Part of a small language model's weights.
Size: 10 layers, MLP 3072 quick GELU, 66.3M parameters.
Each number is 128 + 24 x the weight over the matrix's rms, rounded and kept within 0 to 255. Layers, rows and columns count from 0. Numbers have three digits each.

# layer 4 MLP up, 3072x768, rms 0.0307, rows 2431-2464, columns 96-191
109131143092114123139101147091152153139114102169154128126118130125119156158153131120073168153132146139157136114140066116118159151110138151153103112155130113110086130136122134104145137144103167109120114148131130111117143092131150149156128116159160136139131124161112125124137115100133126108
108090156096156169135106111153130131126113158155152115132128100124123151129175118140154098125093128120123131162163159163103125092131119146099096144113105133155136160119156133133117099186103117117148109182125141135172128162119119119117135120114157112130102150099133105090127123097117133112
122054164141121130117152128150096151123098102132107127147140136150135127122098145148136125138103116126131135121136107092148072125073145099108186149111132130151162125155142137134140120104132139140129176128166124117159158109128137141137153115079126113116135113112182135099163160104102133160
145164108109148116132086120114109123143142104143144055134139115178100166122152111130145149114136111115142121124171103130105102140122126129131115111127103138136100140108173110122131116077127143115135157134116113094107113141133134118161109146116129103094101092129119137148148130140120088128
107116141147105122092150153130150141092139152159130123111130117147156120084096134169101106125151117141106135126144096135122108090156128142114156107115106194137129130124140165128170152143103089104131104074106135137106115069128132123113146127140139120133147139057122172125121130132116092124
128105113094159162112090124114141090129130158136096148106128114152144127122153126107099081131111135068144133141155146160140106138119121104118124181101086158059150120119136130105154177103111084148161082125104086171117123148125196149153129143137097153109126116101102130077100149135089126146
138114129133123135104123093171169122129115105199132117160157142179173129143064107121123100181139102097163131124159152113096120098168101123114156127126129159117138150115125125183134118107127132108105117121129083102149135091121134124161137143172114150096074112110149136132130117118097142107
095178117120111162131117150117157101131121130133160098126137138136138109110096161126176129161123123118094103089149083102090152110135135116108103103131137138153132122091151137078136165110115137110138171155129100137132155074130138128168129100131133112134139116111114137100147142092097135140
150136136135093125142134103092123143080165120142128135121076142101089132103121096100152083157167175100162125121105098114138130131174111160112112176133115169129163134123097154133150202174118075152118165153099058188096124124105122133141168111154106089143115131148154108095152108100118127190
128157123105102104132140143117139134098106128112113157157125140101093155126143125131132150169099137123123104130130141117119159127124084111146133157152176103100170128099150142132141114168088151185088140128089110089120153127122167115105122100139149147118145117099117147137155089115160164170
136124136112129119126133103120154111113132121158168126125074122133125118173117112144122151124146141151105140159140136158086103140129140136115131109114094120154168123134173141170149127103143135150076107100141175133149095112112134137139119126098152105118087161126113167146098069118132132129
090154159132134111077104133114107127138131130158123111130174138145118174141158117095159108120158075109108136155140065101104144131128160150096151094092105145145112120109128111122123054129100116136114123140097157113160136140109126131174160142054120133117126119129143113134158145144096079081
124134139086171113140121138137119124112116117144137102094129062147112127078118131126130125143109140158159126163153144132134144101167111145100128095103120109150154144099135150127140159156130085112138124122115096141126139139133136147153118118151120135158093143147077129107103115083135145089
177150101123157098111166126161145148060106151146109078166101136162147146135119103107111109137107124109137147107126108129117130091140109157111105133108150175141096163117117128167113108090154175099083133148080126105094166152154124081136112128095144084093105161149152094096137114098103150140
129145117119166128060072081140155160122157120127150118168175140182122117174115151100126086159118152096141114147142163119127137109130168127129092123142089123144115138125139109175144148169109153187127139132144152115167120155148157092127135155140120106130095128133130108134091159108152130123
108130146101124132117146085099143142171118131153136115103135098117136140152126129134132144165151102063136147177156115125082111110143116144117120128117137125119105124116143112112173093145129120163134131131132125131139108144128123101145149132173132075114125097119152112128122137142107135129
130102124131108120100113108096144121144099134111132121103187154133123131084171166094120168127141139138134135116144161107138157149105119076106132112097088152089133161096148178126126112115122118129160147131091125171087182109153135123103125087160153088108150119131124103108115128101154185109
124137122130098157097143113128169178148144129146101132130066127132107170144109112168073114116133129139162136108132116151108161116073164097146171151112129106134110146124155123111128161077137146131134104124097125113126122184136134121150138192130170076155111133107155080111136134101111154071
139151145132105118096133126124126119133101100124141110146107096162108113095095158126175153116144159104162147132126120158109135131123116184101170112150083115117074117089094167126138148113106150144085159131092156128115125127092118094169106119122116096140102111106133122128169070093101120119
151108120125132137079172156098115166111102135160124112108104105129131103130106162128104085167132147109121143150109126130134108152106128148130165133128169140116116150131131141056136130100138070111115142086130138117123143125117135136130167111113153104101142127092146101098173133130128158129
114090128126157072151108098136158096126106117186142127142144151125081137129129095151156114125128126138102103130148132083133107134060128135119105124148087139111127154093132123105149125117099107144085161111141098171130135100137188131105107112137161113119141152156118157125137149124139135141
107118165181119107128149129098144156120131133155113096115095120122093071137090109074108100144174102106153115145139105163111144127129121177114132161111102094169130170167111125141106111130112093111143101107114153143109139117132150118084152099092144131139120103101112123104112129113125138116
125150165127154119136146121080135114139133100133153086149118148144086104101156120068156100166145117134171134115117197114089142179141132109140146157122118127135149103178123108142151160127124111103118114137116134134118132112101087109186140086131128115139150152062177092117117115162141108129
103163134109135120106145180106152169117130111156160108113146143166097138105164112150164099160131086142141124149152097154123138136101077061153157115127126105127159158137134181141139144127167111153102104106139134143149153145080078135135167115156127106118146158139128142126104095134123132125
125137127112131136131151104125139108134133131116101106133135113106090115159118145156097085100128126131142113139152129122130147127148157137112104110093136126156135114157159122108165129126097140106143132068124073154093154138152122115122140127163134119109139079091123100116152144134126099129
178128132110105109113139147097159142101132120108159151063084079164120127134154159140141107119107130105138124134126122109167118139150122156127109111112077143089128158071139139124111188119117125145121091109096085124154158136150156164139137131126090101171073118095144158123166115107092146095
116126140130123082110072161114104138118126158140125105096133119132152121148155164096119161133115153147147121139138072129133119167168165128127113142156074127136118137142063113183133140134121144129079113115123172128124166132102138140125154110124101137184129090119105132128127111080123150140
097139163120136111105148147110129115137117121177121131132112136114103156121131126122160135095118119126157127131143141104132099144105117142134139130102083122124148136091121101122138127134128145104083137106110093132092166144109169127129130123142122136127091107136138121134125133144111136117
121114090128187122109122162100129141096157125109125134117120159139136135150128174091125095122127101158161154160157095102155098114073133150150178107104141150122078127119146130109135167136118136117132126150163125116125131096093141125151074136118144122100148128115167177115139110137104090116
127163163114129124103125158125118106136136112119160152129138126095158062134128079085129124121137129128131139094137124121050115155102160052133162118118135155108150132128129156094113113125172134109122134089192087106159114104136120114148127078115112130127131129122153162122083109145120111124
148139182143152123099095101092157097114102134124112118165140070125154124140194104123136159082147183151130152114183150168121074110120110135090138170133081125137104171119164161130156138123100135142110141139123104135137144098155126133146134153145129120112159173111080116098146134125150122109
093083083168145120108162102101135110112100091108127115143163101101155142118128153110153113121157076103122148145141123123147133126103175195098106118083111113151109140118105160139127180128121126168152142142127129115157121127121121124120174105140157108131095145127163153156062124111142084133
145105146125091130137126141134129176121147146124117135128161103122152151082130153135118140168088152133123155138138107181131112138139113098122139134101117110138055130141134137157152097154126131090129136100090094117131146142120140113109137127173122126114103113127129133085104119088149087106
159116145139136144134117147108150120141133148152157137139126129125090115127128112138100124118115118108167115139143129098120111122125111146095140103099159140125143113139116138143189078135122125111105141116134157161149141110160146126138097095087146119133148119165177107147137125099112136125
# layer 4 MLP down (transposed), 3072x768, rms 0.0283, rows 2431-2464, columns 96-191
149100138138116104165150143151090131118148123157143107125128112125159120161140126153135117139138121122094073114094161119096119118125125100112133144114116122121132120140108139151115121161136133138138116158144145133125141174142080161118128174100116079129109117151119124162131119138117148148
149145109109125122125087116105112091142134085113166129135144146116155112134120128101113140137159108144114159141113096124119087146117148157128122160124157131113074092088116147126129119120165176098098119175115162160116110112126141140131130129110130129140148153115127130149144140169134172131
110141067096114168108109180130138137135114125126140131152155086151120093160152121100109153085117147155128151155146162105139140134139158177122125125152115130095140125126101105149126135080118110125147140167125094132119144120085119164123118133172127128124151141109153135116152120138090127114
139129125092113113099166090131149110137173184142215111143132134169159119083109143164113120125138121119112120109085143123162109090123117110170126126140147116118122141130134142139145161104093136127115165134146167120131095131100104115115120127091160101135108140184109115086114140135152114129
091103115164130170078134129090118140111127120146136148116126165150139149142100099141136122146182133146156099113134144125144103155155109124108101121117101131120116164102108115102110099120116127117152154161138126114152116129095156129123137148114127124106136140156168088090152140120134123130
147160115108153121131106138126134130139145093174143136121121130138095154104080121134142190111176104123148109152150104095129084142133128161177127106134124146090135114102111112070127134142107159130127157090115146178109133110127156122150136075107117148162111148096148130116139099150132115121
114131138139144158133131152159142129091134073126103110097127155086132134142124135161138162129135156126117148091152117136116125104104125105119188147164132170135131121111153112147130125121114148188135161121143144144127164107114087163123114093131113130107156114122136127138147139120143166149
123123097124121163088159146143126107126127115131133106131118109142141129131094118126134123128128171116150167138128177134115151120161146145178118114163129089138125130135135123128099142191141109099094149094104143135139136132124150115121146110152168120142106109120105153158124161174157154136
123143154151183122106146127145119140127091157102124145109104104168164104106134131111175116100151134122145123115188132127102117127121086110145134134119148087157103126142142123135141129132166131100150131112151140089119092120145109130153086163116115127109183100138128106139131135098102122115
122122110116131140112122107086134126131104146115150127145094102133151092103130116132134139127158118131183111141132146147143118061117151152091143095119089150119118159107112111180105139191122183088120169114141157093134144126116110118154111118129106142149116135129124126104125116087118137138
076106109146076110085138156100135108146147145120107137104121139106113134136141154124063131125147149137128132173116125135135109089116122116121131178167113143132106161138158177156139171110148078173154137131151121089133118162123105122174123108097125172136060150097146125135091172110074121165
145096125165152138133173131119181155151117120120152183136102133123112144156158128119157150145146107139104126147123172130109124133095124092096124109126127101093139171128099161095135164122056147105117126113098126150169089139136123109121181151161152124131188137139121065062137075141154101095
133163128127127140148120163129114137123153159086160104137118152146106111110114179155135148117157137095141184090070091116150124144094097143120112097163116124132162139114107108149096159135119147126123108102141153135112153133118146133142134099110112147173113102116151129100135157119138100142
147126094144137149143113101136134121089147111145094157104143129113164140109182158140127102109130154132102117110181127113118077172153110158091096104096133164186154144136101077079175144151133092117123118125148129194101095149096164159101162112160097093177155143101132151157155146161125092130
161134131151113123151170112099135131130142121140080145096129140129129155110102150112123144147118117172141086126128141109137100139131118129157181116106147167131148158129111155122102123103123134094150112122093119150102125118131106156131132148110158142104132127109127174141161090158147136124
184124104128121081154133163093149122125136118103133152163115136136109188093094175135154141114120161162128120146124098154119170116132120161150133104138136090150148134117139104107108142133130158104119153123160134124141109078139131131126145103111126122168127151123140101176143155116153113085
105164122120127137129084144180114152162112152098143126149116151119093146141097138150121114120120154137145101133169177129096150090131174121140158112154134157137131114128122109146083152094118120150128129099142124101139156131149110108133146183112143100098099134077099129118153150130136102123
102101111114150107164110143109115117140160085097118097169154081104103104185129120122120133140115140107094074148152160112124156109142145125092138090119112155138131140110127127141161043145130138113105171153191141122122142140151137132143109115124121197121135148143148148112143097108128109145
137112103163130144156127122131118155102125165116133089145108128157121134144125138111101110181167132144163150116140181088136120088165151135156102198139128140129107094162132086154120152110142137141078148073163167114117142152134132149105126138154138095147134147166102118126157156118130137113
100110126158153097126132145155135175155161095109144094111147158124139107170157079128147116138143135150140092111133129081101152171112105149122144151145134150156149112158108094147138109138154151121117150139125096134151121150149139162139085091119149125145142122106118110110101137120111157131
105149150144132113140120108065114178108138099100132123142151112113144125157135138101151146135105133157133118130086181135102165147160150110153118090155160125199130134132112135103139134139137116112126150147120107141119085118124146144147134127173122150105145152130135124091127080116096133095
157157096101102105121093119128130085116123134131123138152152154136124145143128121131115154056112131100152165135129115108134117128159115102108080075134155181122104127103132130119111115103172121138108155171108110117117122113145101104114137147136145120137096151184127121101122118160130142132
126115134171144105126112113130089133101120137135123139137136127169105105108104139183125097133075134173131102140138154130107117123117116124137166140135126164125100134123170168147113136153140128098134112118158089157132114119107136126145078142119150156102165119080138135149127117116126158153
119103155112125111129099161104148119084084150120131152108120106115149115126167104129121110111144102107115145138131128148110163123136135124138114147136152118123118105116118170122121166150127131070121095152159127049135129095112133140135136132134134101184130124134143121123134130083165135118
135109133173146091103104128163097138112126117121155145126124121145126158114117127110110165142165135125143133123157140157112108150118080109157134115137122120121145133133122111118140137148130141123111092138169148071148122124150137125139146138135126129144148143125126140132141160094133151097
142107155165101162168132140153167124092165083111096123110116167134154181136152091137152110150074151148137116166105126111115141133132162111095144154090136058123097151134128087134097144191093134140146195160107100127132150105104131128126084130126171165134131117105131127112089102105108083068
168140126126125157171158097150123129141156086126118140134126164105130147095116115147133086115133116098131123127146178117132117093114106154129142154097143119100127120133198154071115122124149112165141125158117099097112104130139107126124114140127116116085130160124141110157117111156136120107
172133101078128110155110110135153118108128128142142126141131152118147126154138122184087142130132153145126096131128132112123155109093103093122157143141131123154148112153134140108158053127079091101166147133154121114116125148133085119086111133120130114130135132100089155149195126066121121098
097151155159143169124164138110120108127100146154158175125137108175139131121122127156110117078163129099151105139119111119134133123174145115155138153085155128138128136185173112078165124136105106147136117181118129169094139139129158139166087135091123137141138121130146128175185105131095149136
149076081142114100152087137065136107150152170116066106116119102140103193089116152128158116145158097133127165100155122163135132079130105140124128130114128118114122078099106145123129158134178141149119160110113120094111169137119135143118124143118140110117110155160121130118105119141089092143
064144110089132126136111101119153165164135139123125090100129086097137141128095138134172113168121128153139130132146101069113087150126161144093165083152125151114162158081109146109078121134154158133117164103118177107098142164112089142152145131094129159154101092128187107097115094074165115154
124102120122146125127105148193124125167135190142098103111082165147074122162150154116098140119112159129141124137104121135139162091115133122103097133165144106151113115141132149124095096144102126143113143089146135171130100111113114105107143129114076127142118127112113149105199168121116105095
130095150137097134151097141117161173131149126164135115133099110118131128112109143101104107132125125130101105121127093122142145138075155143112112097146148140126147095143123134170084150124145146103133099129162130165148119145114126125146099095087090115132168147183143127109112125106120150114
113175153169157143095162157114086169139110160160136167118119169105132105126159094180149119105104093149148148133140096134118116137140150159152168117159132135176103114108118165128167137136134140129124159121101170122120129163137151155133121101146171120117124112126108139142122144145135124124